Part of a small language model's weights: hashed n-gram embeddings.
Each number is 128 + 32 x the weight over its row's rms, rounded and kept within 0 to 255. Layers, rows and columns count from 0. Numbers have three digits each. The size before them is the row's rms in percent of the matrix's.

# layer 6 attention output (transposed), 128x128, rms 0.263, rows 50-60, columns 0-127
089:113136202126151110173143107100108128161123140116163119104134185093172079122160125103086144118154131079111108159129128192179122083153141134099130205122104153123137143164115148079067060091113139129202143141085156138188135159148131171122103114119089174106118117101109126154166176149129170057142073107091098159106156165107133161162162128122058147139047130165112106158160155094093115166139
090:093136074133143168118116097088067142170181101122090154192141063116110170110125111153081123081151133132138121116119118150075121138137128061124092112138113134131163125176123218066073132138193138169146079139135135131106142176143117144153155193128133138183193170129109090160141115130061168110120125090132112164135094130128125113141126138146123112151087145128191066143098137208106144189130
111:174106123127171167181089098118087129138134143092153101147150126159055099148155106125139113116104150135126125122153160132078157120161150142099126176124108133115129097162132127092070097160164067119098175139192135149131124114113154085145114180088159135130160157060117118183126072131080134113109125080173068076137089134132088156158129178219056149138122147193143148186154141082149116145078
094:132137127172119122135110126148183094162149130114119128171161085073108094203131162110124157113115118118120103116182085158129130144091128069100122152044124161126095146194189224152134151111110130105151097111100152151095078096124123159096145098085135149084162122169093120082142143178100064072137153129115108165103162129147147113109124150125129097162056106176111102158131140180117045158136
113:135080181088125104070162117163126152213079120101125114110058118099102136130102130163084085136089155168113139107128156148144092147091106124123101096113199174128111105162088157118098088137126165115135116152150150166193131134126229113177132135121086082127134076096202146118186170153126135091150133167125131155097129152124111125113153134091170161117142110137060142120146204122180100150120
098:071081143121130093107155176053125124128146135150177043079152115105086094121169128078131148125084131175130137067156140112143182109161124131127109171146188059126134163140104128138128128120136099137145154111073132088177134124190079157141136133184100182106104151129042186128102134163146114092141151150143151109127126146137167112172125064154080117184116138184129098182111091125143158114118
109:110094128154162071131147096110130155074148083175154132161174109094176115131159086154131174188076136108116055144143148135134126214089127123102062101156091140124125133138175122169108089155131159099164139114136200106151116149112104169085121110151112093080111162077142085139055145087130147100193060095116153119146145140176142084116128160147148194079092135146088120130087147143125125120135
113:109145114129111173126090109119109095129131148168135172100185150150094135081128125049135176077137189147155089146095076174050161140138123116136131163103116083094149158205145138123149166139147125077128098158095159099136150098126089148104115183134112158144137149094113163061139146196190083118138160092166088116077105139118139163103145131143128101162119118124190107111113070205092118092105
096:143081177118128127108144160098137087082209178122114134154135054129138115150121125099132135069116131080133163124101147164101138083190099108160128176083130173162132137150132134093113160160133097173188116141141115185096162080134095130200121123177161155159115087139102079162057130144074131112044146093105076153140104125093121111103124104133116115144096166109184116188087114136083124153129
102:149133164079079064151155156140164127123098109155133131143104117109156152084153120087089104119071168156060143124187150104139137179057174142090239069107157145178143062102135179148131127132139130147144135156113161128127118100201133097142140156083124118088152130122153147147132137139149134089140129175091146097126155155066163046175150185112114136110108105172126155107142128098136156105131
100:149157081160140148050141072155117113187132188129142117101068107122107148075165167158107123142154122090106059123138127206139119093085147121112120179159125132053121157130115116072137122161140133113124134165108184126135126166149103129127102060174108162111149140143083173162120076103118123111152111134099097136162166134176197124063117096137115190072069124094101109131120161159125084138154
# layer 6 attention value, 128x128, rms 0.136, rows 51-61, columns 0-127
094:136173145171143154124095145111135108090129120114102084164123240134124068144158127182180131193139134111116130158131138136122105112095120158141183121149158063117093134139152088184153114123063118081168152134144125084114091106079130087094102083094138147106119062113108205113148078122158102095208114130139138133129184095165141119155141148117133154139132076119091155156113081072154105104172
109:119178110203124121140126124085131139160168134096142126189160183108132136078114201129089131084145117093135142121125106125126118094147101126134131104144113095114082158210166084167127144127081190115192160141100140050102131121100113149069128146154103108112107140128138155157118111131135134180211073122079114143142110076128100130065161100084157069125181129124124128075159144149183082092139
097:135150102129188135115116134139046187101091105165123118115110178159101209107135120181086072197105125087144166096170088116164162092114105141087149132140122152126150110052151103103172090087163135099130115145130155157123130149130115140177094081133108155140171123068095122131146116058116186097131089136111122142128115120124129132142161159121129210110138157091190170074137137079131153070123
111:138182045112104108149106170125082165124149149169122121146144152169094109035109069116164181155132138204131138152170095064150103093121148136137146140104154060138155138108150135130148129088191191144136169106098168125155153114138129107120137146102114098117154180129117062176149107114115130133078115131105107112155139116190121170113114121109130103133029146184161120183136119099074122128110
097:180185121161147179160114068126156103124130139104076190099120116138167114142085122127154163084164174097174154160102166113123104140065124102147082089122086214108146143100146188107169174076110093082137118096177137128099105164076102152133114151089140126127107127130181070140120154119131167189119097127084139126123140061117089146081118106166153140079142130071137127119129141066152098164129
104:149141090083154154157143148170135123122145159102150109142123154135095160155108156118123022083181099132112121099098101158137118089127033085172174164074183146157088119110074120125175173117114077107071151165120097143133138109139199129188090111138128101156124125151117137064096086131090141157101152107166088134172100109164157173129128090100107121192189132123127144140155137101138085134110
111:148139131185137151095089115082146141132111090129107081074078105157144166160152163165082081163111144062134137127130161103181128138122111153124135106158123130081195075085151168139127062129118077085156162099169048153079097135167118157123178099134133134120127126187156118154112128086126121133142116126088165164107141076080093106144141177080139148122141113176110144137068166095138200167170
093:091183133167088196141086138126117100176085102151086125131140166138107113140157180135122124105120077119133096134166138084126107145088185148074143121199114098179081110094141107137115131099072137134165127127115087047175134187085103085109133129113124175133107167118139183090183136124164148103189136145150145124124100111156132089182113137139105118137183106086109103092156132059168138180187
096:126097090076158114102115154097070177174130085148122137068136096145074116151085064152115161150148133153095178158063127154154102141108137117151136177128175112093140093146083108046171113112120159114134100142150148133158185108107170154103078143153141143170147099111080093131143127116132161158131084117148135112092066130205097202089084152118193121169116139148137108130155156130110181177130
095:089168115111218090132082143126124172090141088175137112138168171105141153211158122140151139144056078098143180135140133060139189137123069123153194116108138103118106085159142169171096143087116129109086145132154099168146151153090181119178111148089090110126143152090152063119122132159140083120074140184114110114085129116147112081159129169159115097112138153104095122106095118096119143160080
111:171124134113139219075138106137148111070132074123128169102105093139131138179167184172105089197142142089138120114100167113113119172102179149137086137181130104190114167077135170112147118108122147128112100133134116181159094147102132116103118093153120158074097134134128157100107175111102139174085148149048159135167176066103085166081122112075113142143073164171084117135150162082122124136137